config = dict(
    activation='squared_relu',
    attn_scale=0.2,
    init_std_o=0.0,
    optimizer='muon_variant',
    lr_mult_o=2.0,
    schedule='wsd',
    batch_tokens=[32768, 65536, 131072],
    dataset='wikipedia_en',
)
Each number is 128 + 32 x the weight over the matrix's rms, rounded and kept within 0 to 255. Layers, rows and columns count from 0. Numbers have three digits each.

# v: layer 8 attention value, 256x256, rms 0.119, rows 222-255, columns 128-191
# o: layer 8 attention output (transposed), 256x256, rms 0.218, rows 222-255, columns 128-191
# up: layer 8 MLP up, 1024x256, rms 0.126, rows 0-65, columns 128-191
# down: layer 8 MLP down (transposed), 1024x256, rms 0.119, rows 0-65, columns 128-191
v222:125094122130151121191147111105104161099131112156123124108110088174157120112179065125130119112144118128127174130100142146113091154110126143143125143026114165151140132141126162162073122171130109
o222:122128114153166107096143138073106162063135081123120143135222084138111157170091101112168086105107171126116138168134147139151139124138193067113079118144131174150100113119101110183114161107126146
v223:144117173119168128113135120141160183140193098163134122116192109148095093116096134149081125135137096080090137131127156174109179086137146098179114146067185079136148115117092084151170115143186132
o223:097095191142091111092171117098137144110106170110112105111104124122133085139126130106106155124074165151089133092100167098097053152142143132125167139121127116080081062173082135147111126098153135
v224:108128101110092083077126184093126117164165149116163165159105107091132155125118180121192144143167105120099139142079136106151147128172152105124167161148127137131157076162148115135131118168187141
o224:135157150100135082100142070136144106143120081108161095150107099086115147138137176168164147143165094103132140098136145078089114087092133121151138130180137200109114149072108162150126157151206157
v225:185160132090113125146160183156147070148114127163132096165095113092124143101100136112184080170087134198085141182132136104108105070093174140125126156132180188110185186103183177108148101082102146
o225:152153114146118138164140102126195122095140111101144099073152098140100195144156132108129183095098116146133117124182105112126149130121138082144145114075126181169173203171118156128130091138119154
v226:095131159086174116096148119102123137136124124134137121105142148148134140098128105113149102118144091121074134160132147137096086150096125107097205115096151117143147096126118201079188111140153113
o226:081126175123088148113104122103121128127133154130167117099138133202121153102161081134134104151129115150140144122159138118121124168096072094134148109116142190073081152113155163132054162116111081
v227:142117100116123144122078125153108113116161112130125125147117121197154134120119122115134120170131107143104124113226221106175051105093148121128144118181117088189203112112164182126079101144165164
o227:133092049128129129112101103103140124121160151153122106098125094104125084111203109171130035127037136162132115188168138091214125115236120124126150112107119141130108139200118171153105117128114169
v228:159122173153062098163107140134142145178082127168129080132138150157086125171107124119151173158116162136187101177113109162108136122161101094130117208123069116103160156119088122111087165149138159
o228:081109118168140153104146125098189102087164105149097153079101115111158117142151141120162119118160163104160098116109135160133125111148120064118145148136171118138136091149121156095153127073088165
v229:116095143171135122163156111144137212134180129143107132160183187145173103145114143134128086174056091141189153057143147150125117139134086102047169162077136137117161140065128079120099077101215069
o229:156065145118119112174113154172136104111146123144142095114117089112121086154125100113239087152138105095100110158125173132127169163128105102135192086097167105177071087135120100130087176109188151
v230:128113118181121108209201192136136084132153167171082139175147089129127155111051136145114055119135127158157160173072168123145169108110127161146170202104124152104052140124053081139115086163225116
o230:141155192088162154114158118117154143159116118135144106118114153168115166102099121104171088113160119135054146173131153118141143124124147150122148092115104188141144138178125088136146108131187195
v231:093151151113117125093085146081151129132120141145186081150132103165142109125152148151125134123134107163104148089097177124124149125133131101132122112112086157115123134105131059163130119082089129
o231:113162114080117138105166084136088149121144109115168151148175110134148087139124139167068166125172178146139134137126136124149128095156130059114096141110113073081164146127145168145092110118121068
v232:138095093104116124101118091120168131122143147096107154148153105092152133144106178100168138127078043168124113120145148103128137157161141087132071151157100193156161112146136143106130110172200137
o232:139070107160125176133161097119128137170118127084148082156111104137112135122122130095116086102103124165092153097152101182142075138151186084141186106160056148121153140028115148109116158130148154
v233:127106120091137176086147088092126141124152131116136135098163077151180111149136175144153172137130146104186174137130207134109125182066131106086212161149142127100115143120097091133091094089095087
o233:152145091125128090122143138138119117132119113144116124116137114094122103156108131138113138124125070136132158111126141121119136208086156088117140135124126130079153119175119084151163111119064142
v234:145107112093076155143084131123134096157095214117097120141196097106134168105115098188118116135067167095160071074159154160141092118141123123147162138060159125094113145148147103144148165056107156
o234:108125158167126145163152170152145106109120156149157118126113105103111126123131154148137155150115125100137064208125100146100096131128147054110134167171093115100072125114155131095138138109102119
v235:104123166161176107162102198123147126176112102118151139150145112145150110147141139181072111138075157085143191162141113090128126102135099182134163138174133112081151095186105041195136113110135121
o235:096133099144133139118099180101113148118118128147169178177092126190152118140153116155092085103075101084154160134166082144129163108122161142145174173137142090067086106156166073139100158158184119
v236:180077123142102103111142155091104142138128081114160121126081099140185181111114091160227115043150136180089099122156067165153077103136093174100104196133186140103107176088157125167110139101162127
o236:178038076078124109091149070114132070114140096165147158137117160093160078125141134113170111120144124098124111141147110128126107099180076098104162093140091137159157191117143113170123181111089083
v237:104132161203128155128144137170100127145113175173103122147155155110110097099141033060162117164134053178140160103159124203119148076086112122135156097064091149134107120056087149133102114061111153
o237:167145109145168096101124131154124095136152115144158118125111111148143107143110135127141142165144068195138094116149141150178105041142162116108100107135125125159095127065103122153133131143070131
v238:127151116070138171090191101112170088107121106164098138112156200137171131047138143140133131147136161157138108115153129054110104086115192125124080116098128125105172164104122160114127106119096180
o238:109142098180091167099113124117138140140099147129075148128131146138136128100140149117168105086111122184082140070139126067069134128093147181062091139123192127107113121105152111164094123059124182
v239:109170193147158106126063143120117142088078130105184056143106123165141159166169194157071142143054100139184121121176122134142144114151048129101162078130125138123070104112175098107110127089127142
o239:140153133159121151159113202123114071100082157143132085095090066112128108179127167119101174111134105147107136092072129068162144154087132156124149111126118141137122095160143103130135112116108111
v240:156137078074094076126088093080108095165104183135075041107152103117164146143115124059151101120132141130161081142129157061091096132130108143160133102139167202053112158130119111087137159118094098
o240:154162143095147124125153090138141108104139143170119139118163115091157102187130123168131133081123135131123114135051131171087108101140130108084115188130142140109116173115124156055087140135154100
v241:142081153070108166148143167205179116114132128133147166173163108176082142101100130108156065097122157077119189142096104089154179111115088163128097087167105139113104130152163104138212056163125139
o241:082147161141125201076201111153163142137120149083145148134112095191115180145111120148169095098084178130142156161081122128164088151117146119178133104172164086178084179099130135096186121135094140
v242:174134149048150167154173080095176193165116150164143125087091135133107134080087184103104170183144140184108086086120120136124188143075142186176163137085109108140125097217129051108112159141103162
o242:145136153116123160060153125157130167106111150145123159148095105124080176072060183149132102120111157118112167137104122120184115152109085158161176085127137145147112142118121080108139143086068164
v243:203103169133092124161137179136094177147138141171145127158155210118105124144150059110098156159085104131078086151154144137103155163132132085116067133181145129141161114177128204131122111125101130
o243:156148071134157112121071149137122103144221110092090134125127163114130140143170116081103074158106153142121113142179182131111116112092127110108140085140121112134129122108117113180145133125128142
v244:128074105142072185126120151111200141111119138112131159141146145096204178122071147183113175172109140084076082139159092177113168140089133133175132087067156182098146129094077104141192129125152085
o244:091096082166126132069158139117146130152165129140115063087154150125113138133121071080161121070123117119172129150122159129107192110123141099169133085134120133124103134141187156154095128136137098
v245:111120098139125145183098129149144149087116121133120059112108169128156135127136149160135150123152179126098090126109108156119106161063156096142136174211110160132119177115129129126064119119101044
o245:148115132139202133118148120094123156119125134095126078074137078102153118141087155184095139061116187136102114125041071168169137130119088128173167073079101163098140098152123099109127130066147080
v246:136094140142166133173222119103126055143135136171126074115163070078124123086144137106147126125156113070115149093044166142100112091142165127054143125141107107099137145135132123096127115207126137
o246:141149104135111093113132171082120130171161135099114110122123096181106132122128140102101121101174082101137168110124145150094098095118144098127102114141178086098141057153151128173136145133142175
v247:117093070070118134090112074086121157160129150185174116115112170095176135155115086112109087095156108131140122114140080091177108121117136094125083099121097111147152180187107153134106128122131096
o247:112166058108126151139071198092069096132146132160130069092166098168091117125184117129166100118150205123125099082132077102093135114164077142157162160112122082099138116110082115116126182141134096
v248:146194151115170160179134157106126115117108049089150124115058192135152146189116094055164108104116116151162133177091143154187117100094178132109162143071125064114142174126167161124119126141130156
o248:118136136115088127080103115127188101155054126151105115143180129093092122072176146081128074065140120131133167166073135108133151112125150140146156153113119106072122131130204119108048181132132148
v249:087120120120161083164174155109140113109140137139165098110118088074133233099097130112114143079103112092159116148120077185171158101178141077124110120086150080148086055125075103127149124143155190
o249:063117093183145079079127128148100188134125162145090157147036157124139131124134106113105122143154159118154144129099111107128182152135152112097091140135107136117082098144084134059155076121102131
v250:145102079131128125174114100124107108187159154118120143133179098142145059097196086117074131104145148112095116153157169064140110060111057119129086122143172082149096088124134125134188124117140165
o250:134134126153151151148113075113136109132121099163083144108132117138110123123197103135156197154066142179130089197116120134104145098121086140132119156143138109110140187134117139125127134133120157
v251:170137093123154107143098172164135176114164138236153147083157090104161120092111117115164072087143162148152134151096137167125100095151092195140144159106118217112147184074145055217074099100200159
o251:126093164112141184138123141167140106105122167130126129155200175091133073147152077107137141101099115143137135140122151169131160155171142142157101138103130148176128155180064091147062195134127125
v252:180145134102118128171098137107099116155083140139143099158062197128129164134144147102084096132120155137111093185097060074126115139155113162121159133124104166151031113106157137214139102135174122
o252:162183131065169080142130190080108135122152089126122155137119191169163110159111134103149102119141116092176160137144119106118134189132140177121162123167096100137128118109188103089109123179097123
v253:108140140099131179127157119110114158152143156113196079162079136112137155154125126093107093122140140143170138085199109162108148149172144143105137112119141158128103121117129167165183180165117116
o253:127102118189109166099112090170168103141152165135129072146150144144128172096114127119114116080161174131140181111113118117110142152117125151140114087140041181154065122062138125116137120129103115
v254:115099131143078145130140164135145142178140121041144158105198084071153111093192130117128137139111105204123169180098140208136184208160145132079159145126104148074068154134121135163107124168157096
o254:121189137139175100169160205158125146161107104129176148166124130110159173147141099149146110101111202093183166085182205150078111123182161123129160120170116071131100124107113148181168130139155137
v255:138087117185072118130117151105146175123145140100123120137088119092140180170122085112186095093102136103107095185147089140127164141114108211163156122158161180125097125083070113161173128111130113
o255:159090109157116129142076098146110137126150124136112099102171171101148147063093112133102118069095092141095118119135079172149100159127115097118159155111071160158134107151161133150125110095080101
up0:076106088135117174057161159128123185150137179085091139135122178125090141152140102185063069085157129162115077092125114112113115171080210118138153065174139123126097103140088151155070146112147129
down0:186142131134143112145133163144112151114102139146121118064133141199113066149072073125130100152189130124090144169170089051141122170139107104145087118116146154106091155097133105144147127146139127
up1:064153125148118165104180110106115143132130100099144120195131108092084109148092171142109154140159200162057106212106147071154210153103154167165114102105152142107081160072162093074128175148194104
down1:172139149120099083096154150134144116149086145090126136146095166137082101152108095125078188175139086123103172142063139169164129080098182136174104129165173112113132080069134072098122077101088059
up2:140121141079122074137112212068158151136151131108098149143118103176128158068117138148114170158166188149108089179136112132104177114101097109134127086159090115155160147095162134120171123137142171
down2:102150144103115111091044078125113208143138135132095132157126163091156145081067129127151069134091061097107180145107096134105115134179101119109154076070157159092159141187092133159128142114098084
up3:070127102167112178109122118200139148122120140154152140148103142126130133111126085204117150180089111105186124160074116075152118149178148136162182160126137154131139159126170126103094115173105144
down3:088176148121126147118112101161190095127126153141121157148108121173164158130159141067096135145064128129083150158166139148149104148107147139049160031121158115110144122126157090129078207124081170
up4:144084180146121172175143093097135150146134124124158089176169159093138181152134133124106101092150106099084116150152138129128121178115116101194114128142136069123170174153151152136157139125162136
down4:116164140087159101157170130112131102133169084117123129144195178126094160055096169115124132187115206166125113101174124091053110173111106105166127132140129091168149149131121162171112116112202150
up5:142103124175147122120098139131103157133114140114103116169084102088099109104121122122123155165134068103140115077096134168114136124115144102166204119069107113101108117128125096172081148046133130
down5:165116116125066087133125105071136142107128132139118111125123062099140095162148116138093181161092089101111101131091074150093101087111097147141127134111120096105107133137083072174147097125168135
up6:111138143071134138102186179089099164133121168103127131145108145125151136129118128126152123121151082065123155113114141097184146175093075118062169089140141121115062108129123110105143142147074139
down6:176120145176117101149139114112094150141091129121123121128099118159141116148206131122134087162147150119134181100129144072112179097173168072069135053090143130106208084111080150109159108119188125
up7:115181124107122175118121154140101071148186178120077130078128125145110099158183140140128085129098125164113102138128126099096135110122135165159082128144172105131100138115103143155156072109126119
down7:084179087064090163133166165143144115091143113106142128106141114104166082141139097178094140173128081168134134118174109146165085118122102090149092092146120103136083202167176136115120134110101097
up8:132124131123040120166124098104131097120149138095138126133096145126165166084146213107110058116096121140158150113149134157109127094075168102118150139127090123064168127185169179121068100109141174
down8:087107145204064178095111105172137093098146084111113147140114077164132154060143108143075092177151147146148126105148154140086106095141145122132036111110127109122129132120132106116091150141181133
up9:187100094139166122114171159116176155077113197068175061097132109110117133162135111121097146179112137082082121169075096159166166158081109142071179141142125182099194077079068113163083146072147160
down9:144141166139059166161134121131194075149124124169165114141089175098175124102131117143150122131164156168137126141139167160111122082128077186117104140116064158158115119125075145106130146112172123
up10:111163104167138104072153088103098110119141128100108153120118133052111114122161105164158104158091089073127148136149148193098100157129122095165070148097184095152157140149123045083090183147077099
down10:142112138131075140106097119212176132120157143108069132148135107097160081085090123146149081157102100151098160177147117119106148122150134111078075132186105211152153089157166112078102146098132118
up11:151071144168076112099104172142134105193103156135126100112153158125121112144105065114138117134146158096103083107118175136172158124112167111171141151135170097118027116101141127121092143104144131
down11:071166100086133115103133133096172140116169122145125141112140149120112122105171107132207141216102144179093118108108142173145181119162132153140171129131101161102105177124170181152120121151134066
up12:077131155169110127134138113124183160094190137129146138138064146096109148117124158130035078090155123112119094177067094180092057132163082083120150146200137164132180158121119121149136110112153118
down12:124153187153103122107181115108154128153082105104054122163138154101128080117187099109105095124169167116168068079154084160089145140153145134138151145148143189081130097123161083154131096106063139
up13:171133074042208121154138104119110153030098105116174170129143133189170083115146094098155121112145120152160093087132111146129112132100101127141074092098116127170174164132111143106125129155126179
down13:121151117103153158152101106176135164081152078181168121127164118143092131143151109046103086078153153194162146119128131088160124150126171126093065064119103119087160098102112123160083162149135153
up14:154140152169094099208152108107106101147123117161113144108105097090143177175059145225183074144096117126159153151091142133083135145100122177146125153107138161143143127100131212129103188160135152
down14:125174131116099118141132115135112155134192167108115086123139197136109120107106127058136127065108070175144111100110079133155145130088131141145137095124121146131136158120097185170127139087086066
up15:094173095080107073116055209110085121075097140137162140134098196114126091128077103113173125149148133129104048114061104097108131125108114148167179154101122137152093081178191130132118112200059074
down15:158103151073146142156163124127130109182118093106086154115096111186039126138096115157118164109129135130149115080100131141165068118138094074135137181079135143113135086076170181132089138131161107
up16:183114147110183132109123146108107053165143131076158127146126097107105140081101126185173154121117109108108150140139101094177126138158104150147130092055105141162096154096180173196142187152163121
down16:114123095108132081172182134138143103154116157143138147150034110159183152157084108188151145122092128100181140182109115142142102093116108094153171126111149149124150069136104143178192092123131154
up17:112165083082114097134130106129168107156142131154075124118111202113177137165109081124174075139072163126122113053029080062179094174125173096089163155103151109124036116091168102160103108119155071
down17:091155143093145068152156157132222131125109122174115100109152133164184096148150131142082137169158132114178155079111119129154119123172131140116173152163101137115109100099121148170153172161126153
up18:088114086154150075134077146080137140169116151148126131086162116173112166068106082134177132143116156139124126149105173170130113134129072146180131115147143101108098070156172136168123144113122082
down18:191153142086111169121130068094133164126134087157065115127166129160144146101097136139100142137144136091124127149126160131114127078137140177143179198149159059061168099170097128124180158119084119
up19:137114101194111168120097139175076133129115126174127151145140139158161108128110129092152059111082133096212088149083072119147097099038167179122137099222093098145108151131086094141098126166083146
down19:155151060143175124143107122130166152137056135050131111144155166151159135136115149120129147114124167094158156070220132100129134121131145108129114142180092145122096114095138119192112087081145132
up20:142102125129155121065091128135154111125099088118160166140094073118114168156120108147118152093092064113101139167110125146099109171122139163134102093136081075131087149137117128137163092139113152
down20:113121159104125126072124111182139126167156124133197161077186144118098156110107106161117129118107157023125150089151171152159141152137111121154091098091130171105129100066088153118137074126153121
up21:124089109156195078118110108152185170082187162171091211147152073117149194183099060108114158110154129119067095118130164073130140153128121111140088116153114129138120120145095156116156125135145093
down21:172144103112117146145115127151056093148096051165092139153144147099176130119181091109144151179070208176140113097063043127099124145151122142154137112079170132112177147171128113158120101144093129
up22:191126111096178133156153157138216079152123154125110158103135130096200131080113105144115136091198144093112132091104113117130107155166136082111123089140033107166042161078079096149102140149150098
down22:115099122137159135164123091101104113118164159060077132136064149126132119055134126133141103132159114110142177187095136130164154151082137098148103155121181148180104149160093123122128147184141106
up23:137092143115132111104150149114108120078110132064147152160067093125102141118147185133173086094147110147149109075084161114165114121113119145079140133127080151095078113149162125122116168179142113
down23:151100180124101152163146090144112125144122136144190137132128155169091133144094078155134120111142125124110144132111126069185144100108099163136051139141115135127196219101100103153087198133185129
up24:106099185083102056147114171116139153118148090104143114137133138145032109121132121118131187149146168112118092115124142160084123154094123121133099098147101116060185122151097155111118149095116193
down24:154121093185118125130144072092108094097115127154097130139143130085164101109071099157113160143109096116122089128157024091115173170138105182140141125118154125131129067132116095135116108182189140
up25:160150111109083161171124193103144165113123148109127100121148113099182120035146103200152130117138141158148116107194157124172131134231114147143143119090123099154139073098109147187113088112156108
down25:139145121167174129072130143120092180162139106152094089117125116134098164118115083137152110102147112149150101094138131114153099149132128126133128132140121133119122130052074125154088144116106094
up26:125107106125118173137116126174108149103113132167140128150067124090150056157154092123161165117108086097165150119149187104092104151133174115166114102104146123113184133199176174103081079172146152
down26:111118102148176159108143168111158212088142135135152142113136095136126092154098143095117110174110185163098117093186123131136071147089132187086136142149112132160131132096107105159132107151081132
up27:092183176151163147087155052128182150157103132145155128081086151113133127091142106148137136103096093065104146119093161049111190182214165116156127094154110126138118099113169077138074086098117069
down27:123140129110151130113125114147176117088137139125156127136105170079159111135091121135153082159102087102111139168098133087147133092174137095175167170163089096140092140138106065092126074110172143
up28:145112098113127072157111155148082088130141082179136102144122119092135151136163099115137110173096112103111165148138131067153149105117139148162144071133170087129054078148154128112132108115110075
down28:081143136062132091129106131153107162122141098119114170134154143131107122118088077159115162151163156150109162083114111211168101086138173121157066130154187131137134157122123139144140170106132112
up29:175178063111088143131119129129166050120084151132109113090136139210198153152139116096098075128138044128148191117091061141133138192186136107108124165139185161153115116152150159171147141154119136
down29:106169199094113120122151128093133127110069085122122105144143142141183123104143168109132160133138091169162169116151186119155123125077121114110147124143131163097152095097178148041183108163124144
up30:093102127159085102165216145155156143124211165154130086146109110074132141126086115114107141119127168124096114108124111113153151090064072173088120165132203122121057156093148216145096097096143125
down30:228095106133127116141126136158153169062150142102135169130150131172144149105098044154162109147119110127114137138127155105136075153155120133152150108088116150123163138144173195107135132122154125
up31:127081119186177105141100104148041121209096149135120125136114081041105116214220086117123117136147103116139123160170115159131131127150172137172128166158059083058135170190102127144069074099157151
down31:137129141084135153105102182090183180150075143092139118078122143112082139105145105137076141157168129167087121119150131145100194091161108096132144079110054125126116126169111161104205130131103093
up32:107104182110110209136124120166093136192149177079112091110107145076143128132173141123101159134101097073083128148124141117172126170114094151153126124112170079111145143105109140093136090129143152
down32:145151133086138126126074092124155129122109120094152170112088139135121096156110112144084155184124092093115129137133176152140158077112101141112139158157074175129154120158095135111135156101150123
up33:117031104137117120097105117115110123107146136134180143088129127145169150157109190146183106176091120132141165092155118110102122129099151070167143106137125148123130175168131110073139154173161185
down33:135138190145110107133093169131092114103070201140153110133131142108129148078127099125087103127106089135157151143173142083152130145078151134081099067134108120085097097141103165125108217055115120
up34:146095184134124153120123115124200143110151161190126105122083105114158132176158072101166142115088140121171115178139152159162119113161126127129111116130105101102177124179163096104120092140154174
down34:140106066128098104119100135123096137121112127126133171148190097163148118115069088174159108058120111115130087106088171145126140126136171122166167148127094154162192167150128142114088074126170132
up35:103124111131103208139098156124127166156114136151147077081115105102132092059158156129172062141125105164088142101131173066142190135076113172130166102158119154170120094086137150071129178100154203
down35:041074123140095155102136131129109098099135088180140125082120093179187111105154126133103108097169186137157177117123155124123155113097076130091125158153114161061103052127058102111200122155100139
up36:127163124172130138109191096167161109136104119096143149087079132171136191128147106130116199126111093106136066144209088094053182107101135085166145104064087174129143100133174106108167097143151158
down36:130174160075089117086142123153178105174129116096194108142176122116119123141166126100065162150162173171192058117116138141110085128121109112119079100126143162105167176126165138038140069122172134
up37:137151086144167135090151132113165079160193132114111097155123167096178203120135104107085109093125105144111185105110122130161123126087139113148154108156078126171144185101131157103150173120079135
down37:115104086111093120120121153122121131086080123129035120128130004133137115124068114157120133126186135064189079160109134099105077130161163141171187109087115113173136110128167151117052161126096089
up38:107121103146068102084078188119109089074141146117153088148181176174211110149122124113125132108155097101113075120107153128078131142133196121090100146134153141127153135128120076121120142095130097
down38:121106089112130129117117134141124110124127204118152102119114143103148191122139169124122099141143138183131205075202127134112118161143146186100099151168066155092138141174119163138103165116133088
up39:096139162084139133155212136113123126111116078140187085044156146135189134106178100077141140128137081095130175083119135119083190142208118084161140145152186143211079116182114057159122125201106137
down39:130219118157152124121138131132076065088133109117123141109132117115108103130203120167140140109153127137103120142119149080145146117105114114092075148119093139188087111124157159063127121129156106
up40:094139126141158140137097137078130173112154122148106132157143093132189168125089121086136131135179107167138082051132152174174185144123149160113078135097138120113129179127113178157159127107125153
down40:120083180140117146095142170098140201114052109186082128100131153147099115128077199119122112154125107158135140159229149149118113150114143108153132166192139081109088100072104146110154079114167143
up41:139134145118142087082119076076108139098101218125095135152131170138102110140143089045151118105118112131112098122117116179114133147100128078170166147159084152180102139078114079161101101107131081
down41:090174118120111069114121148120141168161156129112105088137135094130150124183151035105186134122141170137168134182164125079159134180109143138125133109128184130155220138118166130144160136123142142
up42:137133163145127172119065135181212157100108126085085140133142114090112195114104177117109204186122141134100042078144087144116088194100085130119128197059169176116118136090165156209107110076085165
down42:095176122133182142085083149150105185085119096120106115135112114087093106089197143154131128136123151193127118165139120113116137115166133066154083100127132116119092128149127119115088119134069075
up43:174169134159112133179107140117141086142148167114112139074140126128164194091154087210123089132078072164136118103118081158114152151132124132137175139176121138143096143178096078106169173146136189
down43:125116159075140159130102155110099210139087115136192130081092144147102174128129172091148175162123145181124128171099096105093104089075146097119120197147106120130094145071116148155158185114156124
up44:067059134078096135154152112085132113113132101161130121169119133127115164143085148138109111090086094126117149133075107087127113167097172096049101161087112146139129132101127150120045141165081175
down44:088106144112112146089166142082172124122148108172196085157112186048159100135100152130142070136146156155155097163131101185101170143105098115132085099136090155147082114083135097136132090092144127
up45:165120109041086169134131118100093122178172129138097140124148067127093138045101160162153107145118155125071122097155118085097161135137142139166177154168126111108118172099041112118126135114113154
down45:109106162096105140116090132133148157120133131113143142156116123132092113100145113153120089100068111110077093114131091161157127085063171140123142133149110132163180116087173202119185137144164095
up46:134127142128136086145112124166120104097136102089067132202142133092081170109130124146103150156152164153145109089103149098112110069123155146135167096143154123109155128105098167169140106152167146
down46:133138124093172121132143123097119115116112102104104146157165148115153203180119133088138125097127080148090144137168115146116148086144125115131077124131098146161046094120126109146141113133165131
up47:118122099103172197162123154108153169126163083141079136076130113112056096094113125128104136099146113119144097173130147148035177152145142114110092157075117078118128158108123130133114171099165156
down47:112159088114139148096091137173115134087146139160139165116107116146101122118098114156069131113156124150145205144151153104142120060144140089156105107129107196058148129167105121077141184148142092
up48:101163137124111130126138078154151157089124144091135145138106127130114065123083113156199128114084159178074092105161106091060167144167106123107122172119078080158165098078144123098077120149128141
down48:110141158105108153167187166113139134100140161112087162105156120135155122142157137134082091133088144186122095150139133098093143106110140132129109098138178173080181106118130149087124111157108171
up49:141112116165045172112141111100076106038139123085175182163109206127107154160117169205095143126144128094120173143157135103112030189160150139171083156086095127104148083137148112094173146132156115
down49:116140105041121133137086226121149159146138171141051148108067140107141119134137119103173137115125115044121175115113142091173099152193106077192214090103138150110090091182144139146093161137169066
up50:174100114136066093066120119093132108138172206133157104088106146156133165090159137090142146085183156128137081044071158124163141132152111131098127126079151114102131193087075093057122095144183094
down50:197119156139088137099187126146093129152127156132176106124124102107155125140100121163130118085116134125143151151169111063157082132184129135091101133074203102118127200152095088079162122113176127
up51:162132069148118141154110113117134102086136164167136195142064133127130140138102135071149122080134117141152092123102104161157132143142093138130163146097132119164117128112122143134109179138082101
down51:118119163129125167128123144105129093059085147093118133133150148111128112165124168187161145149106140174129199170154157082106136089135129127108171130123118146092214115111114168135147083168126113
up52:125191104147178094145160156135115135136100107109092125161077127122165137091127128186139169105111107167155110155133145125146123096128127149146149101107127104163131121172072058117091116061162109
down52:102139130130138121120148111136066145105168084179084145182123159156102145115156146124120120178064147156160158083136067088200170153161083136079133104063140151111111182104171135108155117093100134
up53:125146175195131125159092093175176093169137069121108119118134103078151109190153138151070127161084117122143159133116111120051144104115108100118169125122156089105103140126079130095121171143103114
down53:180138150134106127088187124102101102177207142093136099144099153135104121125137156113094087174108119155181128088140200119146166113134106112139105082156095164117150171131168114126060117073128117
up54:156112171120092169172184124111136147145123160077149085131150103124133136108160129197130110162120088133094124114131072104141110158113106187149126126131130163131071101211125104151174146065165076
down54:168125106121116141179136091110157129193154147162139166110188126090109139185069123170153176091138152143100158129150070068146177139134116086172118163136158121124149130135142118129131130092088126
up55:191073177171115121111111064144122123168119119144166168137095114093108156120095125054112167127126043118130154154153134160166174195124142145070092161179104146118123115098058061153112111141133141
down55:083081118118149067119114096105110090145157082085082080097101113140135181132190159105099086076153156182135140123177149116064128102154162149150084120125146130134107122103157164103092086134121157
up56:143111116170131136121096111208136124140132172140120096125081100103151182176094098174114133128128183151115105162128150125070084134146140138101096101094108194120137155126105139161112159090159125
down56:088163050144157088110124087191177141104155122175153120139074151133144102153117131104128138143111166099111122107172085131092131154115191133112096108187178159162210081137099122106157091137144093
up57:137076104058110172126143125178175093172112130188072134189117130136137156200120139110140146066116061168088099196130058084163130118071159158119110171139128062187140132109176098160197136162061126
down57:155072099177146161078109090107141099160142135173133084111119112131140130158136103144153132110138106162154115112105140131148121148102174148113122153154152171113166130094146093125150063161072117
up58:143193124176107115123153124083137153132171136163179166094181075093138162119064072097140160114144073147174064113137103125130132167154139108102116143113151092133155145170087116119154094097151056
down58:153108149141144205151119185154065089075145151160108091145082141132094140074120145172139091118111119108111157186117133135131123109128183128135078127116088159153134107144133107134104141102137155
up59:156127113186094113145096111103150169173113164163151129059172155149178108154087070093142146117107149070156087158115117124121053181143134138069120113116172154117141154190174144093119188120166138
down59:121102164144114115100078092120131145149076121110143098115102144140138094155084125127120153107166073149087129100103162180112118098110132182115120149140084084142082081120086202138121121092132118
up60:108136102153121159129142131152060135140113146152154084167106151115058108105081110187133102159107116167158067155131129142125140139154127132075147108157133092157112137083126080139129171140119169
down60:112151121165123198125104091087090093182123090127120079119135136145113110180137151105123158141108069139103133129144092154118114183179092122104095151154160149080122122093143166084138106157136134
up61:125148120145135104108104176078077102039101105099113139118124096109118123181109091118168105123069118081187115078194171135147077101084117126133133165165159131149142145139090074124200155126130197
down61:133092119141109061155118125100163181153106127116104089177112152120132145133194153064147119159154071120146140141172114102093095149121179168126109145113112152133086084122099125123083125084103153
up62:149097095174118105183141107218112149121083093206109121143080192105048161089147097097086068091120228146142090108110106133102119104113094102156115108120080136154118153104143140110105099158151166
down62:154113193132094145143123126145144176084153132075127159121135145102136201130125080104156174127128151141117170137098106142164124054107138098146168131117121106179151165165133109084101102114142124
up63:100122065147174169070133106155095070145189110104139115101152119105047114139166118178114133123079123134074166151116175143145114179068136092116144150086209122152073181081092072167125087145113099
down63:169123143132198098106096148141094141196191177122116198184138138158107097154124159153114147150182134112110124145125155183145111125121089119154102167181171177159095163111149153129175133130092137
up64:091138127120120108133145080135132113106168086068094143152131078119165139151065086117088174129165136088150182135086118147099139087099110108076155142085158146124108152075108126106052072109137157
down64:159185083155155135121086125169082124110167071160074142156196211144136186129158075149093145126174099086129125127088126097157130163139141087129134110167146140124094143054117130140156110154156090
up65:139096066089174127136161133109128178070104171136122125172200159069097193107137098142046191151137076128167163148103095112111108140162101144077093150095152175120120167147091141111083196164171174
down65:103163117089073150147147175142115145099135189156140160097128148081100188101109195132062135167158183057138139208191128127119057137183056164098065159128083096080147077088175135174144156103149084